Weights of a small transformer language model.
Size: 12 layers, width 448, 7 heads of 64 (1 for keys and values), MLP 3584 SwiGLU, vocabulary 18563, 80.1M parameters.
Each number is 128 + 24 x the weight over its row's rms, rounded and kept within 0 to 255. Layers, rows and columns count from 0. Numbers have three digits each. The size before them is the row's rms in percent of the matrix's.

# layer 5 MLP gate, 3584x448, rms 0.14, rows 1558-1694, columns 224-255
101:145060104129144147139147131139099127152113069147109132162076146142125145082149178106130175142121
099:136144129095149144106128093145095119136123154138147098078099152147083149130116097133194107129115
098:110130136198147090129124135173121184138086127119106124145132156138118114102121130150111103158104
099:150166131168166110131114116120143066110143092129164075151124139109150142133099141112086089108133
095:123158150140096092073148117105144125170124118108119132095127119125088116159144133095131139155141
102:114139122135125175157127145173134137151146095113111115085088103147115132137151147139131129119123
099:116136113116114101136143128107095132112142127121132134144111100128113144120133124121133138109100
101:118159123084117115115102124117141134096161127144107135127079137126116150165112144092102108160122
105:107102139167146101093111163133130145078111121146126137117103142137140165166175135117129123098138
098:158125147128139118165140124152170167130148122103125141099094139138115132077122143081159109110106
104:135134100134145082088143156107136154120146134141121134141141143156091114132117120167107132045089
093:080125146111166103139143124149109093086110117117110161165182132117128091149077136097102132130118
100:125145120153133160116173101154098109071178097104131168140134147115147129120111111112137135099099
102:135095132146135134151116114121122108143144157106132073131114125148130098153068138147113088143108
100:139124099104143125108102121105129169104099117091121125116149137117126134106138125125112139120139
101:127145136121131084127103113125111142147122097154168162139118129135114120132113106152106178138099
099:117142128124106133161121110090098111125165099120141134131083145133121078134154099140105156148160
096:109119152131145109149120122164134123139142143139120175157065087118125211137132150109144121113153
100:136133102159116117115127127169169099110116124101117131110094084142137104123117118151119077108094
103:161146126120104146158082107088119076078112116113116213137111119158123156110126105121131134168111
100:107116153127156148100126106147114162085131160131127129147116113115153161144111150116115108098111
096:120107141106104095113127111094106079119109122150106123116147149129155141115145155105112081083155
097:141158125108112168089093155142160131149078079119123145095110113139115143101150104107164158145122
105:158125107128169131124121109130145123124130159117116141147171141163089176148131137144149105126145
096:127197145138140104171154143153176111134146102143133128144124119141120142123132170106086140101140
111:110142150136109106126122052127137136131119154153125139144074153169088109149170082115118123106148
095:119114137112117114144132125113149125098167138124077152112126055090105135105148166121132100117129
099:127085146151143155114100162104113115130112131093116110138115129097077149118157091122150116162156
101:177129103114082110103071105134123117118128163139117117111126102089088128170123118142122154101120
103:145104183106077088117141118099153173062120118081120121146098128113176141164166156122103130114173
101:134141136140141132140113150117105145105128111111151125109147130135154113127135111142115122156151
101:122094138133141117115102132117139137105197101095109126100141174135140170161111132182145133172113
103:151123142162105149115071109158123127161114149107146121138116103134200114124136153131150170144068
099:177148115107103133121114128161150114183127173110109127138129168143068123131113153104149140136107
099:145168156131088108137101134147146133146133164124147119140156144134113126134095123086140101111102
093:160134123144118112114150125113094146099155115132120115108106103119146135169150145115105106122161
104:138173104114140116111171134152079129166152153112133108142128142121140105090113127169125124151151
099:116170132124113132156082119157119095138113090148110089142153103142129135111127091118147159117121
103:110121088137147176072154113116124125108126147075113135161124143116153109144131148121096145112118
097:138118098158111150157115162143185144125081126092084144169119109105144126163124128110096129171132
105:118133167100164114135095150095152145161104147120133118153116134110071110124142163114155134115189
104:152133132106121115134141105098139101188078098081114096116129094131100133099124146167130140150125
099:106126134112096105126106168115121168133111103143107122118110121160108134105122170100159165137158
099:119106152168140163088129126141141099114099140112080106097112120122134150159142111106103118139143
097:129107131073134116072139175113108108118132126123154078150125136077160121133149193117065122097117
108:185154078145101168147137127084087122167122147145153114116120134132133096112127126083114100091111
102:119150093085093113154111071109127090105146101142093119118106104139124159127116129126157115151152
094:139100108094076121141125066093083087168085169080144105139111127137099153137140129127142155129141
101:128129113125202100143144154115113155108092108071074108148157168169135086095107150120140130158160
099:118128083121125152140124148096110093135116113137169135112122134102156135117116108131144138143122
101:136140118141165093142145126102100141121117127144100161138140139156115103110127120121132102126114
109:133118101136104083121097131142133119152111151144114133085080109129107100114163199171115116105156
102:096147172146153124138129139139111146140104137125135133146130130147152115135164141138103132127163
100:106075121143131139122169182102168105177102106142098101136125105147124137135143105120130138147159
099:149121120151145127122159150135102090120170129140131115146101107171092119107147138117135125137174
095:116118082116162167174156139157073147167161137106148151139141153139093164171128150138148099152133
100:118140151117078115197161121116155172146162150134167072159125155139167147118076132167134112123135
099:128134163124121130133148129125150130118130140129161144094148126140162140117155171081190113133132
103:082118097120127130171115118145121087125116105112139131100119151141161138134108100113152148127124
100:126081110077115141118110147161109101076149135169113118100155116118112109145125143114102114164110
104:115115102124137165156114135142119104096136125128105121089123106140150182115113185125114121143121
099:140132138129098125134159130102107143173135113100129125124111145149117108121143072112084134132121
103:106144141128125156144115127111104134150192125098149100156137103154103105164119113145116115114139
096:128106138130141106111135146123117140136107143145113114149115098169095142140115195106141133160112
099:150121153120118137150161158136129143118124139087106113201122145097107089102133095109119137120152
094:122129116168141136135141148139154155134084130162114119104129098128149145081129171116156117122107
097:094129143152172157129107123118142112127083112087143127131133152148104151104120131116141141092143
097:119116094121162116139112103132077120113130104117125135131137150103123158136093133119169111147108
100:100134147088141103144162120104100144109089108126157139135132126157147128190106162132123090121164
101:117103109097129130156101110111115107149138162123189090096100117155165148114095114140148129137102
098:127097122102116168094093138070101117147092087141078126103138133126137157124097172112149136117144
106:132147099107169144158140094135157116103150154101140135115151092131118107139128107127156151128138
100:098133145170176122141138118168137104158125112112154141135136137127117111130111139142116141137142
101:115103179129175125129148158138162079180117124128154102125124101133174128157141103133111131148120
102:145164120185134132132103138124141125106122077115135095141146142111118136172127100154145112085171
095:147137107090126144132127119057143148135133096149118125135154072089104084111088123084092121109150
101:119139128137090130152102102101156126135137135100113077136160092115139111132128176161125164122130
098:115151114079085105135129097201095097126139119132148125123144113097105137162141089118150110160123
101:138148107146085103161133198128131148134128109119147132124110130111181115162121095134092116081089
102:100156150141119154122155156133120117064143112109143145091147093111141135170135152108159134126120
098:150099134142152123119130124150143119139088114153139112120107076120083149143134135080150140140123
108:116144143132148146131114094130124128142122164099124088165170136116069126118145160147138116121110
121:140176136121135143153118132145103137098091121164122130133172182120148128124162133080135090139138
102:128097156112145157127151125136117167156118120065099106127156099138179097114092143144145112163116
096:104098141127128140134112198154174173096094142106137116133097149115143145119114096139163139122144
097:137103143175155109166116163101137155137138116091098122124123156087086121084153125109150129144112
103:108127106106133094143123154161119143055117134104092110147148144110138103086118135102127110157122
101:137148127113107144120105170097107123169110097108085164136135059135119097123078150122129142160156
098:086085143129126166105122137159130129143143123110129112104107132114141110180097118130143128101123
098:110155094103081167147146135124152140153123118083126141119162086089102145132124148140153094152148
098:140090107112092087116107113161157118089106149089116121127145147135126125099162149091111133142147
106:110085128120151116122112121107124095146116115106142146099164088148147092183192122139150132128137
093:118147117107090129109119100174139113129141090093145129165149167123112125139145128125143135128159
099:174118140110109113142111180155159117134128121125157109132112125149137149116137148108108131143119
099:141096155121148115150122124099123110127092172090124127078114132120142088136128165164098166152139
098:126071151112147095120123118122152108130139167104154155120118160150138126125125132139122120126118
100:159145110134157117087114122107115135142147146152132107146111117115108110143116146108142119120137
103:129124115123097158103148143124124143133172140139103140132131136107158182105125146100166125130159
103:138104125133134159110145146138142126144157165125144118119126098121117174154089164100141121129104
099:131105148096171162123135123094062084088135114123101135137091140114149111075113135102186122137135
098:118112126140163120156125162157128137150119134109125151130137134145144111145103106129125140174170
101:149124128122127139158116143122142075153147158089133131080112134118112119150148139135117110119126
099:105149093146108154117141159121166091142117146115129162113127122127131157139126169088136109135104
094:119124132141107167131117100163121137109058099135113120146145155127119121168116111141169130126119
100:129152127113092155079128145071121112174097091147118153120092124066151137176121128129083141102128
101:105142109170162147106135143081130148105093098095101120133112120132145149127114158111129138093156
104:119153120153114115132135120106124125135150157146112126110095113136168149105112129144124105146119
100:150112127123149136097125112158145093129167116121130136135100112166132152085128133099112122142102
100:140117092096156099103158134141125142156109075162091121141139117137116133087061077134144118120122
102:131090146151125116145121137081111126134128175097176109104131135148138136113129105131074180141152
097:118109111101128145156138113138175100163113161095125149161079113115181151129124176098125126062078
098:087135127089084113073123137112128098141120098134085091098105157131148176136148113135147083142129
104:131119132117110121135133111100110130117129102112120146112110064149108121123163112145101137079175
096:104096161096106104128143100096125132095129112135152140166121113137183089163160152109131136131122
102:126132088112138150170091113058127139147121132096121074110131131166150116134118150112113160090098
101:148120126104087111149135131112098109158090140123124138096117153133134149154153115130214136087106
103:112114075159133191154121117130149167128132134127129155120116071123135152123122148141122080137135
096:101088166117123129144157083154127118149121131100158148129122122114115176147170146105108135162147
103:103139128144149143142127127138101170133120144132116142143106156130091146122098102149109108157112
107:098120169129105121095117087108106129126096117139151149135166145127122178116117112135146154142164
096:183151097186122099148121164172151103117125149132116098112143136120146112103114153104128132159118
104:143155139134112124146142133116167083148146139125117141155101129120133134153165119121091104175142
100:144134200125184137134127128179086078124140080135151115107129182131163125133117106138124125110137
096:107125110159167090121097183131116137099171128137150116149101076102136176105135133128128110111128
100:117133110134152123134132166098122104138143096119128122112169166157167122145164138161086080103132
107:111136123130138150172132139143138113120114122140134097140132149139174166124133163082121152101131
106:128137102164135152116121131159139174143181130082136134142127126154160162150131107158200123155170
104:105128080120152144124144114119158143120135122102138100098159109096146116097101146137139173131111
102:146136076116098143111124144098090102118155122106153094054137134128153163121151151154196159127087
099:145100116119101109095117151152142097108149130180115187122127112190146139120126164127111132122111
097:126100120103098109127107138087141096134134165090141123095118128091182089112149151067121103122178
098:098164127139146140095124162156132104109146118111156142108103129147134114104146144108124108133144
099:155172154110109130092103120166083111117140113092137115112143133126120156149155142140108126105084
100:098121094146163077112118135155110112120144132102104135142109100120142125119175120140116137122157
100:107134098125108150094125128081111094131114152121080114110131138128112145131125100090145147102148
104:115132105112128140131148136153141118125180176137136132132105119144132130111142127090078099139142
101:135101150163091132115103170113131110152135118142134111137159149110170132140095109119117129108156
# layer 5 MLP up, 3584x448, rms 0.138, rows 1558-1694, columns 224-255
099:148093179129107127140118100110136106088136164152125151089142126128069148098123132108111116068157
098:107110095122131132107138173111122142128137075064112143076119088102119120113155118119108157116095
101:142148118128125147136126112172159056120121133104156125133171115145150115149188172124141138132128
101:118156110130173150110153107136098094157145129138092138134154106131109126127161116153127110154091
099:109150098137121159137092152146099126131140143156132131170136126076107136118124130112154141110118
099:081150119153169139127117120150118149160127128165113135156127092144151157136148119144131149122136
095:135083158159116092089159119144184160130128105047132125142114099133130125082095182135169100107080
103:150108125106137146108103153121138133107134165118115149159126141148106072172101129107083169172107
106:133150117119102106092114139139118134113142126194153172166093161125161111132139140134128164144072
101:142139148144100123125127118111126138153079172127140138183133137161101113117110052130161134156112
102:150171072124113105139125130144142125134125125135107130129173148142119109115102090163082108150095
097:127129161131124141193097144129118146132112129112127118122158117132133112079151109131144117125152
101:110168145111144098158164114135146104115143090118149144104119145170131134162104174114088117118088
101:118119177141124141120134132103086122117116107155111105103122140114146178175125136125117137152143
102:079112113115145102102082181144099137112112104160124160105087120119130129106173144183146133092165
101:150105146114138146122140124095119095116119132121142146146114146155156183119137168122112152126125
098:157119116116155132150104129101160096144096114135108132133143161116088133094142127128146113140094
098:127124122148120132123156121137114097098117161110136108127131186137123125102124151129080120121102
095:108156142145147113161083184152135138117149110118121136091144161144136077070114113140151159115125
102:095086151219121130116164091164122145120159123153141095121105107146074121140143159139101079097126
099:168114151124143109127126091103153120094092142107124085135150142120068098129128206104093101117162
098:095145127121124166117139130104119120131113133134076114156121143140155132151114105135139117109061
100:133131124128110113145099115154152135143080115131102159128125149159113113092119116142138143139145
106:139130156183135155138137145118114168174082177121128103153144158084085106097163143070154147123128
099:111136199084129137107119106140083115105091157100095132120160112112123121117125115099158143083104
102:096137124153134133134141101137130102159101171135090100122112146143072126132165102152069105129134
094:110090131163126164128153167171113112155153120172127133125114150165180147145141122136104145143137
097:095098103112161175127141072126129148172147143133175146150111098144119142155159133149095099137112
097:137114144110128124158168123120146142108141142148178131150118127153122126081140136111154101148142
101:130161107111105135124142111088115117138131092116161145122091159143090142097167090108113150108138
097:116157102139150115174101129151133109122150140129090145092154077122119143158102081136133123126153
102:157144167123107131112113125134123125085108121136163105137099125112108141109113159137099174129115
102:097151117103164107106130159083145162145153132106156128091176147137105122105106127117101158143151
100:123137125179151108121132112149111125143097127145131153158136110135112119110147150110104137144105
101:130129154154136107192095124157159147155119144093141118093120163168107128096072095103106131108160
095:123166143124130132088114183108127180120130133104106110158137131115115135125143113112130138129126
106:106168146108166094139143174090117145143101117119089136119077127136107126138180076111098166126123
102:154132123101123089147172114139139147097056085096112132099106128156115134165133124117111143132148
103:077148138138162102130127085113090087154159131134154099112131095111133155167094138150149153153101
097:114122134105088100078137099100121117102114144117136168128151121154139100133119127135163142158122
101:137120159137124114132120138147146121150146112118141112157105132110118098151121112122086155153172
101:103096110146128089126115092163093175119124149140126167109128133114101090143154080158142085104116
100:135104109125116149144127113135122099176093119081110119102135107168129141087076156130119118141090
099:138116107132162155156149075128130108140192122114136145142109078155158137131104139095139139117164
101:151154164133121144166090131154143083144162152117111131148096087134148136115132113154109124146170
104:134137099126129113093124130162118154111142144140133109161120127085152169167164172157138147123114
101:123161176109141135109169138133105136119149149104170113148146117138138121099152104143136124131148
098:123129101082125099166121074133092088158100107100147118100102142158149096116133161165158170135102
102:158134139070188131162131157163093137119170164107125108116124147144088100112105144153118125124094
095:134151137131122127134101099148177118160133092150125110133144138154114158133161164116101155145149
102:142133120099101130198118162126119089124143121102133145153126135119105127154116103110108099127136
104:074185148121140158145100127122099132165122147094171141119108142193141143115093101070097092121066
102:158132124142153117116122144097149136092128133132108127164138106117125142112149093131120117157132
097:114098137136129122091130142139091091134153108160113078129162140115090106115088106122150160137097
094:132090096145117137114105117081117150130110114132147114154171112154147106142105118110109124125083
100:086161141136109100152133140149122117092172133112137126121107110114157128127138138124162146149156
099:131130179123116078141119117123135121120140123108153064121096142115121155118104150123175143129126
099:137130134133050152100118108132109133133104121154131113142127149133133117104129094158118181076120
100:099130113138118122113143119125110144115197154123155137120124126125099152133195082073091097110092
096:141154158125132103098163169120144174145117133084144135107127149121175161118133119170177183123153
099:136125136141187156117128124103139112117119132084158135154139113165162129134099168122112093115128
101:162139138126111107113171075097140099121134114099117124126125137108115099155139184167127174153126
101:100121120132154121138155115140125142121104135175158104075131081127155153127121134112123118143106
097:094111158168106081126122112075097131130123158095124122146153127194107160148124156117143108162097
096:107168128131102083138128125120113145152130128107175148105158106124136167132162152144135138158112
096:149090123118132133128144088138144126143116140107117116157126156139129111158119169124142103121151
100:120148140129117160121147166128172142152141100132150148126144139106121149163136124098142143125154
096:089142117145122145081098096121120144174136117123131163157125151112132131097127124144110152149133
098:159129171150141074155156114171114114149127159123158154134142122123176108108099134090140128107118
100:107162114083130122167080094099098089131094119099128147107141150157108138143099087137101107125100
098:116137130119102162153108154111117123144158176135113126131126118110141129109111130132158121132144
103:144171135165127113112161177154132155125126085136146083156110112116125136123130115178070129104137
096:156116160148134101116118186131144141118105112090154134115162110083115139135128131140161127134153
100:128183105102134155154154124140087172111126133130154151128146095182073092125136126133128156126166
101:116125082118127145152157079114119124078126121120143145115139139097110128163121158116124128103179
095:129119162091116154120108095142132120085131092152106117097091136147158082119127155147136113123104
101:144137114150152128109125113137116145092102140135091133133122117126123112136055138116145104123088
098:090136131098100138168127120136138064123129151167128096143169134121073156139161109125144094112136
096:084111168102106127144161104165140152166137147168129094099141075120156089113114112131107116155134
099:131122121143164144141134116119117109164150094165124142136148150139139104133082115161141161100152
101:127110118135165144113122164143126162104097134137148129159126113143146129150141130130171148171134
108:156087076111181172156098143088072187119116088165124103118103127139173091123086129142129137134125
113:120171153094132147150103186157113117137124097131106131160177139118112096135154137102148081127091
104:100117114119099154125120102102132127160151154136158137143127137162089154099127150101155151123138
102:141115138122127110179105124110119075074114127106149177161134096155112113147139101154137159124172
097:137123083156192102125116151159095119099107099166103093152153147122173183106137157164113116114138
102:128098162152102134115142115132162131133147140133151104133061072155137104123113122131105191100113
099:122127150154164142097150090144112127110111152105152128147109150110112186102122113155126091096160
095:122114163140126116180131097171122100109152077073136140141107166150146088133100147147130113168166
098:138143115147141120141104098127173103111073120153098135113136139160135120129139144084135108147124
099:128113123127140170120138156113101127103118100126110152113129148097132090156149173149129098142112
104:137100098112149145159098092124127119125145160120125112122095147107104152129102175103147152132154
100:137146105122112127122135131108125140123156115123129106153162127130127069126149091080131118149089
098:125086112093171132087108118117155129106092135143127117113145090142109145125149135122153117102135
099:113135106137119089100104130099091114150109140118119120077135129113101115138122110137134109133145
099:080116115117087129116117096149131107131113133131150178106102118140088121094087098083124117124132
099:146127137090124105131130139084108160124136144131123111123127118104119126111110085137164122127168
103:148121085128122152113140126152139118127134129089109131139162152162126129125103129134111109112100
098:103148132157138143141161120130129118155147117127165110111127127177134120135131176099100146125106
098:120154160142146091137145130123144119179124115120206075142147152121157122104113128132152122107094
100:153112157129117130118118142128105136100161118162146115141140117136133130140119172098087156116103
098:138136163104118118183086103120123119093134125123102174158116177185131067167141103156135149096132
099:153092081125146142127109135103169168105110137141130140107093151128150124114130157089136138140133
094:131115124138124108167122159138128132088126111094150112123149099151127117088105137120130072145114
099:124180113141143147118121112139101138143173130106183136114120100126114128124143124112121140118133
098:139139148116126108079154158192114112160121122163127124113149102085115131174087129143105135130151
100:136160130138101118137121149124124165170101157110134168066091136091147149143145172148148147136125
097:101120143167132135129121157153151149128140118136090115127127119141159096102096140091099142137121
103:117097130134156100111098110102109128109140077110152147138137141074157191076117101099127127099109
101:145152115133149148118153082141102162139186105182139144128132134139124159112120129130171114143141
096:116102136113139165151122133157147148071109136163161122142119119106153110124110118151115102108110
097:098129127114076115098139134143124116126133079151138170120120130071161143119140096145106103137134
100:118098129117112135125079164156102130110127151107093106166152081139125123086085091124117101127146
094:142115115136159110157117112127149116134117102157113122118121111132073130119163096149144114134123
103:171094147155138079122158160151107135117157144101112130155124127134112140132138119149185090117153
101:134119128133120132140058170126120142108139130140122126125166138166155113129142145106122121103119
099:129149133119108132123174166107132098153150180151128134107092126117120114125127146137093085150150
095:133176129152140116094091145070092092148134131098125120096172131156174110102099099102169129119144
102:150103091133112152157183114172135118139130114122114107164112146112127131113139107092110104108121
110:124160124134127124135060170114134120153122091140144091176109168146107077129112124148149136146109
101:121104091148136198139131108134113131124142101113123116111131118129133157121154144153133109077154
100:147104143130126153109066166164106065125144128146120149136102117120150094139098139137133105115090
102:161085113106072140113196133117147154108143087102125117134133104142106135169119187115094117119131
100:079158114131159141152145128137129079108139141166125109095119081139119113171119102125110149137102
100:137126127131135134158124198119155120121117101106113163151163159126135078147134101140116115137132
099:131156129126119125179156136125108112156110146151201093125153096151113161149106131097124170135143
104:108091131102109132121092160113107087143148118129119162141133106136133150117109101126115143113129
103:113120125105139103124109091173119125157120140136101131117102144139124120118146132111133116138096
103:171114071109120143121161119153154124144115118069112127070112096121136116141128128086155099160085
100:131131112131124130146122142083141128125158138102107105107157138122150143113160143111139117142118
100:140124080144113138132131153102183118154149116123151137112117124110153137147150123088132102109131
102:114104119076150093129101112127141147140093134155144167118144151122103123158158061170145113134145
098:111190112165147144109143151116123085125142131173154148157145144109116094099152096114131125148128
098:177135118173139114102145138084141160140164130121138090110123123083132114100094082124138119127112
100:161163131177126164107073109133096104119127166170114127118155128121126125128100131113117135145130
106:155101084131142145134142110133114102130118094125144140151134111117099125126155135170162167185117
096:141126126138081130130136101121105114104130104169164110145125142119175119127151082119102106126117
# layer 5 MLP down (transposed), 3584x448, rms 0.139, rows 1558-1694, columns 224-255
102:162138149090100061073150128176150155126099176136105131160112137078073143133114120087137115137117
095:107114136130142138156118091144088128136114204078153111157148146124120115139089105156139088124101
101:115155165164121077125107125126123129120123104137125120144162142164189120129164164118129158125110
100:178139125132178126098156093154082179097112148114111105139140122166116101080124129132195148115151
098:144135106132126130115121125154137110169136129123100109140124138111092145105089115162128125132135
099:145145155132140138128159120142127134121140101151113076087135087148107126154164113161174115126113
099:145143123100091072112149128117118128200114155094081116117108112145115132094125128139105145117086
101:106125131130148126090132168131142141101121123138116121148140140143116120165130107089072132146130
101:115124110105150108152146137135086180177132123117122122129112136126167147133105167129124152123108
103:127155115113128098125122139148125159160093100127092114152132147112102167100113112135114146128121
102:130113105057105091085104098173110119174146142147132131133115143117138121119141119127089170084120
099:123170166108112106109125119111127063094150121123163166142068137133105154109125159132137155126173
099:132111117145106116138183155125141121107118159115141100110163114063114169118111149120147095075156
099:116104129112109133093111132182135133103128128132150126108112112125124117138104122122073122137095
101:097133123100119103072119131153121172123084168130110125118110092113133130103142145146167130179132
102:072157123134122104109112105118086100103167136110134121129147097124104093125102165151140140125175
098:085161136113090140140124085088106117160101108146128119121134150121142153085132110141117157162160
098:173096135108136137124105142135086117105155195126158069135154164121124136170092099154105144144116
099:109153146091137139133150110140142123145112159145125112090073142074118149113068129129172097131073
104:135112145159104109129119141137134089108126144186122077110151145183122129176132145141143151116147
099:168128106102134174109122109160122137068181122031120151124147128145067089135167119125130120130104
099:136148139144132121128100122125118138122134127110149111141125156129117166134145128144132133121146
100:099118057161123158101118149131168165109130097156142122103150163149102117116115123126139132131131
104:142148163170142148119126113137113103161137105116126120164156121137097116099160162123142174100144
098:102138152120104147107153161092113133157116145121146125138089153134142113123134133112089135122150
107:159122117106111147135131168124126139127159080112155140099120116095180131140067143127163121128128
096:102139119176122155140141066154136122134165109128177122134166126117117125175130144134166105142133
100:132142121163127111143139145114110138131140154139127140150135133101145164106099134134166104117141
095:114157187171128123158127097120122094149182101164141113154165146090151148123116090127116107143155
103:106146111144151133113157150088154075148159149112196094109149161116145117126110114109119115151113
099:158137079142117156137128112114160104141101092176158140173143121134121095130133159193092129116181
101:132098070101134138103155112120132118153141080121118131086145098138136123143114154120097096123118
103:113161105130114109065131154121123132115142148071100143125183118090155133096099129098111135158146
101:124158102163158173142126143159124170117124099099123161076095147136133117084145118131129116147089
100:108118108180141094126142114114176087094147199120132089136114158098151121113140100109151118081129
092:131134121128113140092139127120138088117133175094109152102141132163129110103144136061126140161159
103:129111105164124142123091094122101094134133117116202137120101080118123103157136149142146152168162
102:123158127124097073107093144100090111121118105121081147099137111156137108130149123083111143115124
103:110145152140096138123140117116134121144150163169176105093128127092100124144108107100182110140126
098:131144125112148103108161119130049102152125156089177110087135126117127084157116143142131179121134
099:120125136102106104124119115075111114139084133114110120097070111131055134127118149086127135153158
101:148129113176208139127084130120099116140158169109146131169115121123132094091129147120126101105159
099:134112149120128092105079115177111187155174163135101103123140144106156132125122133112139173165143
101:126124131098126150121107131139125139133148114104127122155149131115125081144117099113162152100155
100:120118120110171160147187149154168065149173172128131151111138097159091120131160095128131144173124
104:145132092152102137120164112167137091137100107135131114144126127118103121152114140123118131102136
100:121130106068102112125126135117091107112097110079137118130132127124149141116117117103132112147131
097:127138143209111130113102115149137169112174114083125164047146138136117149143126132150139136125108
102:157097140087116122110161117124163122080158141140128134165173168111120107109107101094136111158103
096:154138159157126182110123091106146181157112131102128122161098112121149136167123135153136114132122
099:134155129109164112125122095140129123106105099116122197085095075100150134152166136164116104147098
104:171099127128137117133149117109155099160129132125152146133118128115096158125092111125127150112154
103:080158115110121127131135103099142100120140151133088106128135126100130126106121144170133166130145
102:152133143117100120116118079125100151137142167090096157140129151105138124136122166131140118111125
099:122140184120123166147127170136127155126105096114083150059124108115139145141098118082152184096082
097:125177103150136145123100162104129086090182172104140120143126134142142147165104151119141076147139
098:145121105150135109116141092127103136110142162120101161134102128144138115121132137123154133106114
098:131103098129135166117092158108136129113081121152145149155085173120153139104130142186114103114123
097:126176167169101126158160086106107098151141161168118120120139162123133116129125156133177129109113
099:147097173121100092114147148143107130132148190130087112149134109138148127154112137151148107151131
100:144117161127072126147117116146137118116103149157134161157133137130148115133108125127144124140112
101:120126111144146118125123190104155096129097136084125146110156125162159083160165128142117165138100
101:156150109132130135115171097162136137115133103137137095106086120119154174126113111121130097130144
098:120148131156129124121095109148144123135149128164134095125139100160135103117104080141132128191113
098:121094105136148143122108135125176126131108108129125124141100105130123147134141109088114139121144
098:127133136110059137130099124088122127149152112152070155131136208137144091136092122112151113118098
100:121124155104130154123092128171146125156096125149146099102116115137098100102102157205092108111138
097:137154135152156159161120171140140160147105151140159113137102122161098149163148092091129116084152
099:118101141146123119119168116156132136175156109120122125130122120134158103136088144109131127140107
100:158098122111119131117138120108114113158147157098117180132101140136143169162114119162198101109117
101:095123132147098146159099130119164156137142183178107154113131091120102166113107089126127120108115
103:147095111123150131159161129132177149096136128108148137126115129135160114154124119115141198146099
097:133158146144120102110118111123169092154123145084153125123140158054128166156084173136116112145152
100:132089121147143121116110100101096136130160118149175104099142150099154118122105120071129133162102
102:118138145150106102099143113127159138130137172100151136148155144108126113140119109117117140175171
096:135146099095114105151088132174131189143120101102128140151138122124166130113115138122169125172108
100:109132111137168136122107126136092117121102138153110129102126169205097171143108157155136122137121
097:127078126108087155123081120152150100115124136168153112147150154127100147113158129117121102161153
099:110113120149138097103104111129093110171134074093163160128102136124093125106077134135162125129173
100:138157138140147142130094104155102134128087143094104132149189161109129130130106112149136100124116
099:125142139163135146150168116111178153142114142128180146098180153132099150149150156146102145124127
108:118112082097144160129135138132143141086116054122107093120137106108120131095181110142134134115136
112:132170127144103121088125119119147178111130104141158149152125150133115170080139163089129156132124
103:081132121159128171115100116163116124103163172118065114132109118148111106124121129138106123114174
099:149138134097128132148135088076129097102115093138182120120110093119146093120082105063105147142136
096:146092095108153119134159132189113079104174110153098151140126166159105182127110157121154085106125
103:149097152154127153124160118131127160128118150120099117149164090143139096141141171128130166101131
099:118131083112104141129111116164079135140124094095108149178140148095155115134158174110117135153134
096:106104094147143145122126137109135148123148147087159138080105162131096141126130144118132122106168
100:124109096099140126119170094118140149140076097111137154142112108075189138172157135152145093100146
097:130103131129133115145128125131157142135078121128145158129130144157135109142162127110117120164139
102:139168138144150121106149102178154134137161130126152122116116109123184120172144108161163154108112
101:135130121133142086133134140145135078143096127114115108151099136114148120141143126127135083154164
101:117118161127115115157131116123098114114167142096152104124132113102128156132123136160186111149124
102:137147134128109087126156157151111121133093138114144129132109103112136111148142145143156116115165
098:101130126125125097135164130146151123128155135118109154131116115125152101122098120156153083130117
097:152138153158112137101168128134132127135155151127165122164134127126154122186123133141122099116085
103:121147149154148144163121100115128100107110129145087132123115120135145102127126152164104096126113
100:109136110146146119140138117156136110111116120111114138096127100115105153098135117145122112109116
101:144125147112161150139156117156124162083127093111123126142132153096125110127140137126145120097175
099:119144140108133118114106144144126120131156166135111159153133136136129131082106088143163106103111
099:146106131115068105158153117131116117131106086113140166165151180135183146124124114142167131080144
098:102147131105166117093125123173102140160155127100140087163121107107093121161128140112173170103102
096:076092111172143118109104126126154068164091108108126102151153142152128151177151146150145092085142
100:142111144117144150129119122138168144161154126153120143158096124128146128125149137097131120140118
099:168137155140120154143136156164135132127099125134089089122110161106123151086135087150132171133118
098:134139124108155116140130110132149112063135087145135155136106129152106123138172104113116160137106
100:137159132135151122132108120124111138149110144130144126129112125111122139094152148111144125153156
100:129100103130085125134150144122165121130120121182127136132157168142111124110117129134120127096122
100:118160120125135127125094151129145154141109119114099104131110111129120110087130145104165113140124
096:108102134105148128143123114152123111144179142140170133133131130134101121089130118169145146109161
098:136124126142132124154143147149127151103126153166183132144130104153134082135138118138149121139097
104:128090111136162128104132144111122155102106132183112116131127112112103149136103160129111116136154
097:118123136122131097117112115129117140105203100098156122071132130125130093127104081124088130153110
103:105101100120124129130182152134122135141159100153128117115157114138101146127154090136108128134102
101:121162103090120120119134114116145105162178099132120128131171180139150141154155178111098086139105
103:145123097107077111110115096117131140115125134104142167168092132128083150142140131121111119170168
093:135105145123110118120086124117112088171124116127124101124153171132139170138137117147123169103126
102:094112126155104086097187085107145145101103128149118124135110119130160142130094146131138142131105
109:107135164123143125131102114120140087107105095152105124122142162116187123165154130152118122118105
100:128128109088157160163072091148131151064152118089115136113110084146146123135152124162154100107079
100:086131105150102074091141136087161108128133136127139145119135135128117147155167161112109121148130
103:138114109168139148113140133118134117132155130146117157138152138130119131134116122084094137100125
100:106149108141115098133140140122131089087105102118146136098121185152128090172116098123127161153108
099:109130132137125136090147150111122140138100163126123122122128138156132093106145104122117129183124
099:152145157104137143113150112104130088139124148148110097083097118106068138090116154145156150111132
103:149142087104155137132093119105138174129121143164115116108144165103117111128153121106177109114103
100:109171109136115111091178138100081123133116123098073114149131142114113111135162089120135135093146
099:090133115092110134099125128115137139153154151171113163122098153161148155151132140127098076162133
102:148098149133112103101151166092128096132114086134137122088131151150094127139106138117121113124142
100:131125131145108127119120123126172147183110098134176187122133139108138132131154138082152119122139
106:123075106141124098105139123139105151139122142107137134145151134118081100148107117120120123129145
095:114157178137121116120118115167109122102082138161115154132116160114122057083144144156158154138117
101:138140129161103142123106151114122092139102115068120156120144138094118105157176115120129139135110
103:155125092110119099136131131169131141166120129161195181142123099126105098180103166161117109102132
105:154098141143131149158126099131131113136163118086172102181113126094101144127117147131151101130130
099:105094117199154115132088092127073126130111122134145135125118140110151077148144109140122122106081